Part of a small language model's weights.
Architecture: LayerNorm before each block, no biases in attention or MLP.
Training: a variant of SOAP for these matrices, 141M tokens, 4307 steps.
Each number is 128 + 32 x the weight over its row's rms, rounded and kept within 0 to 255. Layers, rows and columns count from 0. Numbers have three digits each. The size before them is the row's rms in percent of the matrix's.

# layer 3 attention query, 64x64, rms 0.202, rows 0-63, columns 0-63
087:100105210099176139139099126145143103159105198142093149147149146114096095147147107118119136144113122187087195052158140098068128173151111078181141129103189154126120182134118113125129144127121107
096:131147072158205136109167127172137163133096092158139135111167140136087084135169128131154177095149141121119087122090154138210193165132185154143093163164113123133188085127143109135091162136097118
097:100157161120116110194143036178122092109166140138131149103148112176144179139155198106121087118126075169122157160137144111179118124131126119165145094093165119176082180100138177124137119115164099
095:118104150124087157116224177164118099147147148054124117082215142144098084139167179107121110109125169121141182163119097150155137133102145151120095112125157136184109146172130150088131116175134125
084:140099137146176162141083139084113122134155133133115077138137188143090116122130110174113125114112123142139151066118171107148115180094097048177126144192054164087174060143133123135156097107110143
094:069134175155121098117193109124074104077102136116106102097179118110090132174119152183169133110106187116153092083146122078134115113135148108166101131222119113151121146101113066165111105120103118
083:108136151137223143108126103104128127139090117128085089087137179202124107182143122163136135136135150166142120091112049143145147149101124188084122118159162153123184054153095118146100123164114132
090:156140144122140145138124129094098118107137130146106153126150171118211103127185079122103140140104102139132108120107142185070083109101071136153115117181157100174227157125131143110150058185145133
104:162106136255137104111132149120176182115129071095121115179140145102114159154130092174142109141088129130144176130103130167178193148138120131094136137105098122152121082108113178171104118111114125
089:148155180141167117137188122115178105145116092062081170200126144151114112154110071148120130156135195158106177118160146164164071130127134104129053092156122099100141083149126123151130140164139158
085:169122049148119147137113083112101106130080172064120104110129106151170114079129130151134101132144112110142148049142163188156104096181134127104144192071102150142141122147142115157097070152091086
088:131198127174141117084064100136107122126139196099143087176161092117113140121120189107127106130149087118148126193117108131157108141074179128129102160055151169130156138091138182125089154141111173
120:126175030159070125101117159128147177137177158152166111100160068151178164121167162070087044151120139117113081137142090129093174109132140119128151109105143137126100136151127155140147158111140130
104:111148121168089167116165111088103115129072117093149101116091119104103102182086113127130146146172148119145116155134082158105143191124102095117159102183045196157131145185162095147161114073149140
080:150174134116075153095146188129130138111114159074110157112105113145160107159193191061058122158126132113123170109143190040138180092082118125163135121141150132117115097122110096104122110115130135
095:150091143120081093139143139134102084148098196158107159132172146122132079114116089119135139162128201161125206119168153121153167111143095163145066114167113112139152122157119146055125048149117130
096:098135095146102162088166063168101173136120131118197119145129118147146152107131142091149096123145115131118097112232144074147106106102109138120114120098099134132159134116093150037133127180100061
091:182086198114143121056152138161139144141131147122115109166150083106120151108120052124108135126142212094153099145117173178154114129165107100120123159135143093076149130192125146183117073132115153
104:123167155105137125118172085067145111110161055158082133114139146098108112076101045177120157175096166100110121099071128168136097156157117149144113171148150140134111084173137126182175123149151113
087:133179094214134074115137205137159169111106125180151099097213144143112174136174151139154108075143119145121122091143095154148112119164118124133122101143072135101136134078096131099143161162156096
094:125200091153099130112137197141118073162168123053129112123164148122146084143144167150116142139185144147176146078139169120101161144215127198132102169126116131106124140128083102145110116149136155
076:143164121166130117130123143080117184141153134180180096070138137129150109139168096134155160141179106109131119056152153050160159132023149118073123141126091125094121146104152136135100083130142135
088:090110108150114154122165091134092112170085163127121145107104139133151060149083186145069149108102114089140127080124173195169134110195132099092151132152124115190064090155088158108142156136138148
084:094164171131098161141058098108161166140168120124141061152127129159202111133162134090130116080128121174115155136112165098088120082082156118153177112091130111094109166090130117078126173150197127
105:132152168143149103102119160120201145136110129114151093086122127113182191140148168121105086110087045103101116118150139050108156124106138119137110174071116124113131151119071137071076172149120093
092:132168111078209151138161135064100135086138087147133139127077110117186118125110151226155140093101132113111130143116142069125115135160147134177123125144147096131142186081138181072140149147100134
084:133067182084102106134153095202131088066141174117163141123122107138093061078139121103133076143169127132145114139079096130135170142195154115128078103137169088140136071110098132121134109110162152
075:131141198134101126091084071096093084152101103143123093157105072109101114154164154124127115114182171108151132091105106149042135170182069124101142149152125127112098116106156141071119174137098163
080:173120129102127097106095114112119142172125090120108156149148177147071035123054110136063106203092144141157130125133163111113131156156113086146092122134169117159141107129181082114102143166105174
090:158118160136097106144174141138162123181085158097124125162156097087164098077247151172119124165092109123087159133144129087061145115112135138127084165119117092090113132145112144120084133092137172
086:198122173146118181134103077172089075174103145139107098175080188104131144146128156128133168133135179114108112107132128115128119111148195096167087102142126066162092119121130113116075102059131124
127:113072171140160097145144099136101110122112109149089129147133156124044091144145096168194216095147184151186149087113114116174153137158109123180088181159134163142135105151134118138142122162123111
104:151138103169172159170148099048096189085161133105127112129088133095155125098069123148115135180081139128103087121119187195099112129079141104140139128129075140122201141135166148162105105131099134
103:134136131112149127120054094200136150160138159154125076114118135137065156121151138120130125106142090138144100129066059152185109167154110065148193117149120178106161104148108118166164146077120084
114:172133112115180097108117126065142164152143111134115160115173140200180116137127087194102109158052083125119092163142146143132061083118148124102106126145150145154169087144139172174118182106150120
111:163099131147094102193137129123187151086142080107122169130101145155155150146157145136130030152122114161119151128167157114111109076123155102145098128114070070098145136102072172109078101117151072
101:090115107151175117144114103124104105131098132122077120182126190089103105134139126175150113169126139139058118148061043166125197117135125112135105129048145118176099148148157125117090082147142139
106:119094157113119129112111102098100103158189130131099142127166179070071086163145126206145109175112144148131136123121079102159214142098119122161185169127094093128129142161139099097135152194133160
095:129152120093159100184206173130091135106110111192168133166129103141104136092142112142190088102096131130095156135133093157168129166142101155110093140156106076137127170108197079158140131195143096
102:110114136119129111097144126187151098180135163153142174104178122137123115124097153129054129148167111160118035132155125149145113107104156128130154129073175095122084152130170101124102111048152202
122:132171159165207099100095133125166177107129117172144138131151090145175149118161139129143103044105099149125113137166179142053122095092156155151075145121089148082123135113120101098105135074122081
100:141042148130103168168111150146112081135110107189112107177156133104119127135110188102107046147136137139149200145095146120136119145078045115129154167162165136109145120112126185129107112168120131
108:140131084097106199125102092117122104133113115171151151105098119141121167141119110140103163137116119075119127139153143159197095122132144157156201182137132140115106090142164151237155139166101196
091:081099174137152097147133140106131069145116138202160135110120098112120181201085131113134180162132116117111073149125109161139151203164122100135110096185149130174106152156118124064181114153100129
102:171144115138143156187121140075125133117161104133151110178157169097147146104157117131190160075133103156106154092142171148167088100128124048089173095083059145159123186108122157113143131122095090
104:131101161150160113175120119106134168075156118182161120066124135131133148159152138127180090142116152140154097138153066160127129139103150147092114074110175129126066119054164095059133104199150119
103:150098050126108100120156180124095164084152138166120123042187116161148108117127150175056187116143177122130080136112085182107127119175128195154139115150149140098126135145117120126132117168125124
114:083092179245078081143159115128124182088141181152109113086159118125139148128147096136161127091108114138135171110175142119089108097168099119123107151125084123090112126160142166131118069099126089
121:073119078159176095170089065142146088094105109138097178149169158140103116137137134152143126080132122139127159107118135079161068124135045073200130155132153124156104130134115139148167154152110182
092:099121061137093141134116182120152092115120123128127157092160121101167092118097145139147119180071082155176209134200161171172111168104131183109110094063141094147106143111113135112154142116131093
110:120140106129162166130115137138181118128134093123116161184097180091140106109195141139131097130166120088089088142118152190141078087102094199120114091163171105151133106124172104086164082061138155
092:106076143140166142138119107150086103128111103108116165165106185095069151146084154190103113117162142127136129096200078139186169173167086087122140167105113185182109153121151092106132112102098131
104:095157150139079163129127123101189121102165143149134146119137137159159168068161196082155123165156088131104182121138145104110072120115146114115171099154079188138121074130071129143140188067130126
116:127040177133188162159044081126104092092138089146123116190147185131090106102094112131136127113132107113097155127097159098160127174132150143158140139091162093123145122141158104138095112191086120
105:126068145086107084134148132110063094106202165154127115121172127163100123059154134136138109154118143121126107116070101143173197092142125106187098072128132170125179101114146122150123120157107188
110:102140140094119134152133081178104134193106213142104180098159120149148077155099179106086109148124123156127146125152126126111192126161197167113135102133168171095080105149114108141080142157083101
137:119151123169164104130136168147096101145099087164130141103143150085087101152129116169180168158117158130151108078056090140184209181104146125126072177147160102134100097099145111117074131095131152
090:118119180135151145156120136148187180084118127180106143148133069106125173097111050133151150091061071182117128135118140153128092068112122146089111088117080130076177155101146138155137158116111104
093:103134177097125108098100153135144185173144130146158095087110113121158146150115110174158106156138099102114129078160121045162117136206131128116187116142125081045144161087107103168125103088096117
114:219125138162130098153145132118113071080093114124090120138094137076079115167094138143145124147167106104135077125117091156178158173104153143129060147072124092176137138085094107134070113156158120
105:153176195140116165113149167058166147126107116157147108162114145068069149195109176187113158149097099130140111135135092111089184162111133068174149128147177144140089134111145134165114118137127151
118:173075129083073092154111082094116093151082098176098145138080087095124105094108100157168163145158208120155121152132080150136174174107159139114147173149160141087131157117174094130137164143107112
087:108125066140129121151149105096149184182124071164117092148195070088092119101080101063116133134102132110161076155192137155113150106100176142115137102123081145174137134145138124153182095102124144
122:085138134084100093133155125137156149143136120093135116121129112198179135107109168133179230060096146112143160217161123077138139109120130138141097089138074110112094116108129157141163103125164111
# layer 3 attention key, 64x64, rms 0.205, rows 0-63, columns 0-63
099:129125111101079133114091101121114157083129156121192105152116104106176157103144107058149158117157133122120132177087081106154147111119127099192196128091128135164139231108177131123129145138096176
088:138092130090159094095130122136082059145141106088121153171109161131108119155052128186139163159123085091126155096129125159115087114126103109150100166200186123123094100068132085145141102164073132
090:120134106139087125148081118134150195092142065149169100164084132122147119092089150120135087082095100127157112178091159143102103112108147164108068130090105094167149178120136195112135152175179078
095:097125117080130128160170159144087121146107127155097153122116131144160152117087103170138127098104132108128185094169153038167146101144093142147104128123081030108119124112105132091118110228131128
088:151155139056169134152157145141080100146113200134126184148126157139178073122202144094161178120141146130103100091121127129064091122114144121161115102150149131155179135055159089141147169112133128
084:136145142131130123183154171139151161161146121146116181135051120084094141169097078108107110142115110160122117167130153200131085117179136103174127142134141103143135171132214105121147156055181108
096:128099192120140149155115131091057051108164153157135134157101107097141124171088133146148131112133144111096175104165163170106097165182108085153198147152169134112117138119174087172104134167144174
090:099116065157110165140135126169107146126093191141200133143189088160167100136111168092116183135096136151123108167107132087137138086124156124208106120136153125082113187132183128148110159099103166
108:121101190075108154121199135163076104148171116146103157097106155140125149147142135172148115146072165129087134065160129156134091175134114141085136100140161128102127051172090106086095124161167099
091:183158170137154116146109171151149166166135121082134174136131113172139145141168089151137069089134177172133120177173107141174122161091154103183146103141133119186134140124157122124033129132184149
072:098115131121155133125128084105104116114125070093164146230154132141039093134115111147095147110111141131123141177072129154130120162095114157118118129152107113116151110121091158179150196149164209
104:105114151122135189164117123079156144128159096145127044090157196144108125149188137170153150129117126089137179113119176064095105114132146163139115151127148127158147094074092175195131146175128143
113:139113127118109147111201147146071106143166107155128094115163108149120105114142119166140161085150151080187131145146119162139188118150161237081134150057126135129123138178079159162130144138110102
093:135097139082161124166103155049144162071125144191110172126101100100135114115128044117169159128154130153132111107126070101120120154127146092188168126171096158078176140127131139163140122143109069
086:195126139172120148088123124146225112126163134123154098118103165124197166099155089128117166128082122119165052147138154117106152088116105117167088105097079125118167124175076136114117128087168135
094:122113126187085105120171129139159147157068159067116137177111124122182145106113117137148129088100169211118167165131124112137114127085134134144107150118096069142145211137192114177092110154110152
092:127113097111155088179122143098116148187183055126108145125123157149116133056103134172125058129095099091116168116126165123170136170160149177103097075096120133115180130104086116182167129090124126
083:165168115133048133108173120158116130146110171051059155045123154163103078140145113111090118125151124133115172081128128123118161124119122124164095104161097145141150069149130136132074182165136153
097:120089182065121129151126153135086079136123163104112172118180154174122054116117117135116159119134096147104155099158108142163107151144116117171137114183199116141112105187159074114131058172168125
095:073124135093110065149192181184104125216117083119120135129142085131113137135080128172121099109136175110141084099110110174147115143161116102082118157130158105116041109110156106162164126125116124
114:127123195061068113135171139142181080163096067157125157102076087097114123131146148127139141119100137089106178123176129138153110146079078152133086117148144147093112095136116080125192125104183128
081:099174175101133111127174230134137080175164168149156107090186145070137109159103137093152125142110094120110140066135185126114152130124105123135102109156139131111181096155089125119183119083128158
088:149089153092149113139112179148073087081092111103125140179103126121111152096101129166108123137116145151081161173095078128126182163172101103097084170145117079092134089102131084139142119128144030
101:113116122157115170138130118060120126073133117101127039138133122149122128135097120077145151048098106114117071101139110139133093103109089103087137090091079171123158103106102155117077139133060069
104:101142189127099144132131146133129098132202080165129082172079094106115114120130117155164130135122155066129139067163187126159114162220113101090096145126141096130103124123167128134200119095102152
089:094120134097111141108099157156145112157086110082180155152072123079103077116119174054075134138141149105142094129192176127119105157197133148119120150153169121108145131119141114068152105124053103
094:176095092098134111125157113147139146130100148124071140146139092149139170195121182137129166084095158132146189203050116107112114104157118163131066106118147111183132171125119173140100113182132145
077:121108131107024192186078149134149113143125129112121105138047103150148094117063133155105126104139169109151148113094119158132135154143081077076151140173138152079143099108129089169144113133109100
086:157104106149143136117110123103134162116088168075170141128160097113128126181142079148183113111079128183119110168117061128138111114188173113173147221158121122126171136101161086100110122155091168
087:116141154102069124067119154149165139145192176137101096135158135158077159140142093126178183106148200090147121130114144062186157077078115111126114129157095101131168162168149131115103116120093151
090:111117124144124118108091093091166170141088193110122064168056127121162115116164132137161142138178098150133155122094167145140167139113183122140095105122081129107132106061139167118048104084171095
107:133083149127131154144127143087131144121089148087081199127096203159144106166093125119118121185155093176046169154128142150152089165117087077108153116161155126139133132126135093169135119171191143
097:194141128091077136094158124185146185158142184137107114129120071176110097133160163159132112131125113138153096143165104078157172143060130175124117137136117072152197107137067128114138102143160102
090:100148147111128136133140117121128116086132109080122173120114143018149129177065108081131085089109098136148116143070184135149131168055170142095125122061144066144092106122118125134117145133159116
111:162154141133174196129163154062147110092134104138113074158070153133166166092146189179163096119069129110102115144114131069152135147097147129130120138088090105163131113098102179125086118076120085
110:144123135137139077157162095138145131105110113204141069089156102120102136119118135097123085136135137087173094164051138089134162088154083172116081142091103105144145191096123180128122148121048140
118:190129065199121115106109115133155177118104149102088151098152131134161136175107079114117159136150086179118068151064123139163129108137131096186115123110124088095120177107146107132052105132157172
101:177130215149152133140064127158137121094132190108078171092133130171176128117124085121128189134093138175117131163147108116117130091105137134170096147164143148107115163082189071150106075119133106
108:092114161086117109107082175146066113141131179210183117126151112097127150137112115146107120146165143124128093123161139153161147123178156082129183117177146108140105176078176110128122173063097169
111:180113076161112118107080117130130178105078162141170124141148194133196167113172064113156107144105106164127114155098046089125135126099139147178179108103109192116156162150117140131134131134106117
109:134089075169089143101098156121098106107175063189157076113121116106067142109112178133087067141162166121150121121101114151106158136150100179112164163099135172112138147118114127116217152109141102
095:116177156070135078078127099063088113115072101087138131157131090113106125154163145081169129127168187148116070149094117123178137137120131121132154087171079163116090140132186160083119158151156128
107:131160151111095192124170101138058135127077154114110114106095140175105162210121127093148129129115122161088171126104123091088105122094163097128154130144134170203089067136086131108068144150139107
102:109090220120169136101160115116159127118143115182134167160108130068099148118130089130172103081126131174068108128108108167100105124162111056167131125159138145141158171112129139157172184077158156
103:126191191112132186117116123133104075142150101148154105139156091102089107157105092196157094136124130043125132093110176166108136153197137120100153123116112081118097104155111074115149142078100107
121:138165089147146108146135127089107124134153147185153135106178144138155129154154062160096097195112183193094075100152125173113132083139113172176097109122148057137127161071166128129095142112157133
102:116141110133148094142133116106104159118118098142143143091118187135143137092119118182136157166133126148104118056146159101137154136162131096174129146132151099129199069088112169138061086033157066
116:105061141133127136132146122147144145147186058190099104126121130101164195144164122140096135195107150135158081086158121147138135151179097183094130123139070123076148112104076183145165131120113104
123:123149109179128117154099140119163158134109134110165166185074050087132130211123134125130141123122128148100138142099136084101163104163170103141141172092068108124109157096169154093112181076069115
098:104145171128122110087150127128092086166105150107164110105154111116159108085130113161174173102114136128061143044119126133123083105196167182119121164149135137069108128090090144095120094181067134
115:149159109154112128107161204089093122073067161086153138130150133127138081159132182112062107171101110151115175180140137200127165151160110132143151136138136166153123103136088096092176125093080125
095:147086155109142125148155124113081109112172138113121164191074112108142135124092120115165096237122095139065139154119165166087136145147119127157208119157131093121153148130168117163187130097091115
101:110141118149113176073129084141192077121125089115164115128127098134146095109147142122107112080095093112132131146136170135134070169121137178035121117118159179167088076123107138147172203150124098
094:128135129108091173119086134161161076142077129133098151158123110192163069174084153128096186082103122181111118124119159158086179137107162134172163118183103132132165145137171061155111143140157145
106:150154117103082149122106127113158074114050161136104143131096125118125116105112119167177135156148101175179130123167167140174156154161159099105107135108133178154094129079212126205115078123169112
105:071111102137097143088114095107154185116123194113152104129119117157173143048136107085151187103160135124134082105116135132139125137088149113190151123098094170140173185136162138161058102170130133
126:141098148118147093158135139163147110156092145142099248122116148136149124115122109154099116143145141164082175085137095134166109180126073105188125140155135119080093121119156081096112099176197111
084:122137119109118157067135144132145136096124143220124079128158093125118198120089143140130156154086126097162145114117146205118140143091133179119183134120093089123136137067086183096170192130130112
097:127159117101156120208089189136102144119139133240137126069128157112107125129173078075137116138117134099109092134143092124143126144115058175082153129154103146139170122127124135154176135124104181
104:177101110112168079155167145132143115152085166156083159097150123127157155144090132161158114146135144176139103144056127135104097097160114114159151113159179098149156144178175065126125117229143143
102:183116128044149141172143102113113150045145131155106133097134139131148107125237102086150129125145184136135108131095144101089095130083138127145114150184173111146092138097144093132166145112170106
111:157101144177157123123055078116150196143089170115143113125108105095110162123127131115124130135109155185121152205116092143076133144068142075148151112169133093110105142121192156182078109140152151
105:134081198084097078099127141089076143158131137158074111093061120136114113130146113186161133129098124090098127108125130140096171149128141157129094103119179122065100082103121112216148144153123086
114:100094137092127124182130135119114123156184086143095101109186168143097150130119111197083176076101133072144106121144181135113130100115174153090111062102118134116060132119106185155147093136088158
# layer 3 attention value, 64x64, rms 0.212, rows 0-42, columns 0-63
108:134147114069164103065184121149093112120136145161098125158104118125149121084164137113133096055168099115090100101155073142172137098159171101128122154166079102183152154146112107088118131098082058
118:141052160127162160113161080133094133114129100119078162168182100229156109140139130138153131099198154153127084156096089144112148104098117141091098143117154148107168124070124142107168118143120181
097:139073150101188143130174108176123165084167118125142132154094126141145140204121148101125084152137210156127075090096118142089144129165138133100195109111150147132125127095060081120073146140107141
120:096106157155152112089172152166139107168153145082109140101083074105126121146102076101141131087078181127145181056149098107099109099150117173145135135101132172125142148162115120151040066104128117
100:165161133142166111174168137159068163098082152073156131115081128135144122131114151164101114102080216122125102087113137129115204171188150081145149165130112127128126153082093142114158148084126097
101:057150136167075069157097102148155131173119145136145089068130100172069120122138159114113136135094165162149125089154197103149116103088098134103121093100101187099143137107157050134126120132168114
097:111079065112145137081122103126142114094199163154125135102137116096087156120108188097158176121157097154160147112165135159137114089104142123143160110118065085142162129096072091193113113097194151
130:112091158124183119189139120127117121152124147185118072085179078147132096143104121099145131160149087145106141097155072137129134100112205127118188168128086096061192120090103118097129168129149125
101:181052129132111150150163134143111140110169158137106125159072115210086135141108082095160098096171106121105153097101142119100181101144107081150119125101090115119172105087092132124076181094125182
114:122177116153121132166102158145162153109178100103161127091134155103139140105114129158169143224140178180093174121151156132183103154130123096109190094109108130071131044146135128137089127120082125
108:138102157094083084098135132206131148163103116125132107150080099136071168142145141144111120120137084097132140119053182081089185113198119102105108175171151125097113111081136133145085122175143148
087:108142142194133186148048133109175124105130108087099131110100127102187151113101094135152152144209142102109089102088118130119135135155112114097199046137122122101118055134116122084137121123138113
078:109152091118108081120070099153123130168149123141147137130115211098095152104195169147125119153130147155161108103174183061156105085135145087102114155132130149143065154155148072163183136127160097
109:097175171143190125109126016056124143140124092086121149116120118147151100106138145169123134091094182158142083126177147143142164164126139129108105136160158139108182162109134101107149095131104065
118:140158130112118071156112133132116092082098122113182105146120064120163118119088184133110150147079130135107126185073082124172109185088177155063096099145148120131087118100137143115170098163081080
120:116169147087076132115178108118151143103138126121116081091148127090128081086138146121099198134093044104120111158091147145094111131159108122162092190169122124088143114114187140094158080191117094
096:147140148125159139145096099036116127020137110130082139154110175098165125098081130117154170114075180096161087108171127127090121105106111113137182126109095148134122133122126099135155066123141083
098:043161108092122064112169147190143170151145110133089127146154104101105155188129106097160109135130113118088135164120144103204133105137103107127128151133077141144090136205133072146120166097093106
081:111156126127124098219103167081131147174098095147131103170155135107101120207126088128132076209089151104133123176142164110090130094075118133136132137095145149096091134140139082132148169138115183
122:069109146158135126173132141162163134019105115124119155108124130129152122154108139107153201126128136122153103066069116081126108128165118165134175129143111207163110167118116124134187157145177121
097:118120122115066154126092124119082153095117110099071153139064165096079174039143167163207143131136127122159104133108149167122180152106066099152110131098156125071103144116103117149134143122115155
099:110117094092116188110126095145126111131123106120170161123126164115093158091155177156134128110220149141174148157175176104110077134085136118128121060176147114088153171112069112123073129146083154
118:139145108150162086114108079095117121125190155160163143123067115149142120151126123092066171097095094138101171125132158114181140194145163113170043148105116155195171160176136135133138124128108101
115:142128113139116131137095134084091092130174165146121152149000130096112130044173104150194135126112133128140154096133098162139165191148141139158098113073153109131149131129123131122098123114110096
117:082123106145166171115124160144108126202111092110102174103125103066161121135163051119126182121212166092102130161102111128114124133186120122156110148108138113069164102142112156090161100102116167
107:142167181139125100171098095146128140103146109127151110165083081084149179126027110043155164144066129110113134100086158131123182126134123143126089127120186108132086149149153127151121176124141132
088:120170123155084150090110156167141111173087187149132109127097088132142176114108141097101104049141126100108132135123136187158149158132100153127127027140107088206129137161134139104076131097147099
113:149120157113090109092138134142150115119118081224186139130130115191105096109164118066090126153139118151105107114088158144138084126163105167110093112124181165151164092086159133107085142191093173
094:163133155101125071090159120197088125103162131120144127136114146147155115050154202136105175120120155181109123088093121097147122130138156094107076178118149155143120145112169171130182072170103088
109:205133077150086150118150193111148097117080144093169131171138104189107145153152104127151074101173158091137101171133093162146136086137097116103120072159118135131102071098100101136146163080122165
097:122153131116094188122199119098161139113098134082165123103115119133087131112135103097140145061128081090140125166139132161144137160150089127201056124179165144089158183172111115115113191106097109
100:112109108090136148092156077106187124028164094112152150132110160086086118132141126147172110158086052136165112099117118127119100125171127160126151144189162139136095128106087091153062164145125108
092:124115135131135106160128075178153160124154142155049099140185163169103190130130170091168155069100130164120097148139107159149214126140096128120137099137127129080075091173143080156114120136096126
098:108103133123140124108171107179082159108128173141133101135123137212119142081107176070118165075088082140100114086125142136053157101155159091143100174167127119109154141109108144085136094190102103
106:100145143151177105127161103105109141173094153053126150130166135137161133131135152160160096083075126132129136161130170135146211094095098111091105146121180180079114138127143091096152171077066091
090:127117157155111174098186124166191098182185144080120136135126071173119120088087115102036137094126141148081120140125145130138116203087109121148165157100125098158136158106143143100152135126094085
099:155112171111074116100174163159089084065134175111145097121188065156135128114123148140128132095159124124095124169096136096109157132131145105118133100180183127146072127152136153151102098158030094
089:127141107136203093156155080188144136157128177144151156157104166127157105084167087122148140107105091087102159150137158142208179127124145127155024152089134148109128134123136126113133130065142127
095:168143123148110156137109129115144179034131091073186093100178148134092120111145110139124114185099098110155105178154153119168154137120140103117156110140109101088087089121152064104100182123191108
101:084162071127172095121099169109123189180075158153164120077133191094126046125160172145135108139095123077148123148158151184127132119169148154116132114143069082128136145115168113122138112112166119
089:131091128106028150113135119145201102143163123139100114166107158135084115127145022109140136162096152138131130117124113111141094133152048183091134129101116087132101113127174127131115133124196109
112:121168114140108072094115140146137135130133049188162139148054157161114144178120106058078198105129113114168128185158182109113102125131132109148068101110132155144141118088168109137120126143135173
095:116122163169172149160064147058116125044077088096127115059131104137205118119126116167073141104060125156112103100109183136132148139116143091140124102100132149148099144135161142127168117111112124
# layer 3 attention output (transposed), 64x64, rms 0.183, rows 0-42, columns 0-63
104:115132140152050095159059139085148147156116077097159067126109128094061140181082128104141155176119166143151143117111126131114144187131083097148152106094175147113133107124137130133113092151118211
114:141203118079073148117109142112140116122137156096156110085111149091153156121116129123153168149050067103054142099163176080138102104121161147130141088109118096195091185140117102151102121126097110
098:123160141072086140116111147117137115183126125123160122115170111086137101032129126128116196117126080109116152140128195124133098138094143123131060140146097097095126166112200119161218115137138133
124:097122117126132138133094078131149130132101127156133155138174170155090143057188163109088127119160100155124138161102169110135181117085205061126126132125120107128048089085136155136176185103135150
110:123106181086181176096095130136171093146212102182132119173169152103115119118145111101139140145155104127138151136118105161164055105092113137171127144132186149102164138077190126149100101113116180
103:155095085092129177107173162106108112072096148159077162180122116122161134103171115092120133120184132083075086151067114110109147125126150138093189151189109100096142116179091172128128140120078127
101:112193122099101093106153178101162132162072070076149121174152089178115108098126087114128084060111126132121087130065123105152135169108092066113112090149134092131111126139138114094141149186092124
129:154106109075050123115169137169160104116085070076121174138089121114103151094104143107127151097131143120139119199089130133128124138136093160163100072141188128176094161159081161117112066153108149
105:071183124078139129110147158084128123100098076090208123116169142097117162097100161151152149111132100137089134158139132127184056130126149160125171099181120112184095149072146131134186123161128111
109:179046121107140154121152111124127145088103137163119111195085105147082089121121164144088107077157089113176120163105109144105167107125115101135080181152088126153174154129114144174118158129206087
111:105161105145201174118109126087127113115126137153183162126178125129188092116143099093113129112170120114123134172186095148159115165112173166155164041131145163124157153168160091146167125067151129
083:167104085113122110133156112166111132140135185158154146080127083104084093129105135151118062191081078109181141182171131147140127087139137155134060214110131101143144138138161109169088140136150122
074:142108176166145143145139156118119123134130125162098118193102079156187089134114106084132134145120169114054112107048092150136124179153114102123137106168133086067217107157153139143107159098107142
115:174128113121081116132095202168121109151139201183086112136129163114134168160174119103123171188130111112121175126072116124127164111094114152101145136101113120135122134163138172195075143114149202
116:184094125131147148099136131143133141143173146145084112106139136123109122160172088176128133115142168098167090090179143116068162093149064110215112179144117160110170170178113088140113076113137168
114:118112135159117138139118108143087126128113153084129126153109119144124134181154115103172088077179160125152146126170072101117160147091131154078154052064142169120158122168079098119056088097195126
089:106123162075093087121144128205099093171134159109119088144096078155118137121129114118147094118134126098107145127067121059180093125100129114103099134108120060074117115063118108132065164125079161
104:143095108128078139173094110085104168117095147167182097152081129147129091071132167102100178131171142184166126111127184168097166154141163138138176102123143145118196113099147189098145151163121156
087:128067146114100136154182113181101106088139142175120153095066110132200128075121161120118202103178140150104124114115162178129082120171121174141144112187108141116164147118129159083162145129124081
127:132114152052105161120131101131095125203168143100134149152153087122143099040125103144119065171103158116135156160155155089113146118088156163138135165095121052067147130126148145121120129148083173
110:128142135147167153112105146130165110099161160120143073147151096165194084179120155063098074117120080132093132099132118116154027118089128129082139111112117150156167124122136098088065146169133093
109:143138121155146095115117214109136129120116087188093094111131092165142102165111083151104125144091111074092082108073099133142166148135102139100107144096105132158098100175134074120161169164211099
125:142133097128090110126134157105085172155116112119099091124181190133039166150134119188176120150137161145148100104106085148108139127089093131133175108188072131109151074075131120185124121117141170
113:121118124179134133095147150142154144091130129097111071120243141131092140197122173098098090126124120134118117134119100136112052084082082054117134156180096147146098101108136129115127117168138111
122:153095112132093130144109049196148146118146139166149130100119156159061101137096149101132088173075055169155110130149116172152129103089168129147122104067150139172116112110154085129096159141167084
100:113104114119158120093119100154157085131115157124136161122159160130121077083176155138148109118210127150125152113153153092165067124102117146168124137223057149115198100103115126142120065124114159
087:111158058174181099113101142083146152109126124143127131092182157092075125179148105150143107180139134120183093121165137129120134128151138128116137224123164177105096063132134121107152088159076149
125:128128095119114146131124114086096144108095141077115147106127139080142138162082126146117142146138115096126146147178104086078158164108128149109175132139025130110119166207095107172219111109149090
097:153157172154156198103109121100176137158168116086111096190147136127103148185132121138178119121120141080106114113151114093123145158105130070164142088150140135110172127153100077206085112062148157
106:088133134082161112153115113098112120089158107168188139089078101090157138145107101114119132146121107147090121095152123138146092120198110125136182203104131109142121221126176122075176156169101115
101:103114113150156096145058155122092122131134125151133128115129167129135134156155144134133112162168139177122147082129097142136129123118127201049195155055096163155125107107134152080139116184220146
118:097123152126104096140100160096079121178096138102136132128148092120189089082126111112057111099130155150135203140135113103085151137094082120089102130084056100106126171169164167096179127148172135
089:147122105113154138171056144122112175114130099105122109139058182125099135166154159092122131133145115147129144104121115114108071160083092185141161072100138158144215126098097169103151098204116128
088:101182140146120151130081184065135144130123116140133082138151130085143146137133082114170116138140110134114103061127151125136096193100082072086222095114158167134164120173132142086148125173097121
108:123059115120103122119065078157137067072173176178147065096084132083079094132132155081138166178150089126088163108134103125172080106106119140149155146097103137164148102122131095118136111144144123
092:134152057120173135114126183130149149144103116124176155141179086087125126134124147132132107158138097120142105192145128200171129180101168170070106109132126106147099121154174113195160146086189163
083:165178083122117109165113119136167098184117116154108191099106154110096112179088119106136111196155094126179069110104088137108149171090161144066182109115113144127157141140142090106107142062149149
077:111070133106141190117094113111108093094151138144167069119158124105155090069165105115088124159182105186155160124126169110151061115086086184115151164143124147110192133131124143087170103146128099
100:129112100112120121143150144181066123152169197170152176090084108167226101139126082108127126094118113099111154122184114098144146109125137166117103103077076139125140157191155126080141113142125095
101:102079163129125125130101125157169125110166078144134086138147096162110133148107064132091148100102133122120131151096136113154125105147036051193137127092175143136104165180119111132198137189151143
081:139084137087170135193097138163107159115141148152120148159111113171184136122160153079061113111106109116117153173129154111074113101052139111102073102101095085080109148091133181141158136072140127
108:151062138183094176126163105123087138096168113142098143152116135117156180103138137153130091111173187169111128090124104201113163144122105109092190097099111122150128116157138172103057140117195116
096:118137130137135102068053079105094081166172128120114093122065118090059113116106094158128131138120101086116147108123111096140163136132149127146106151052078100148080155137151067161094170094156139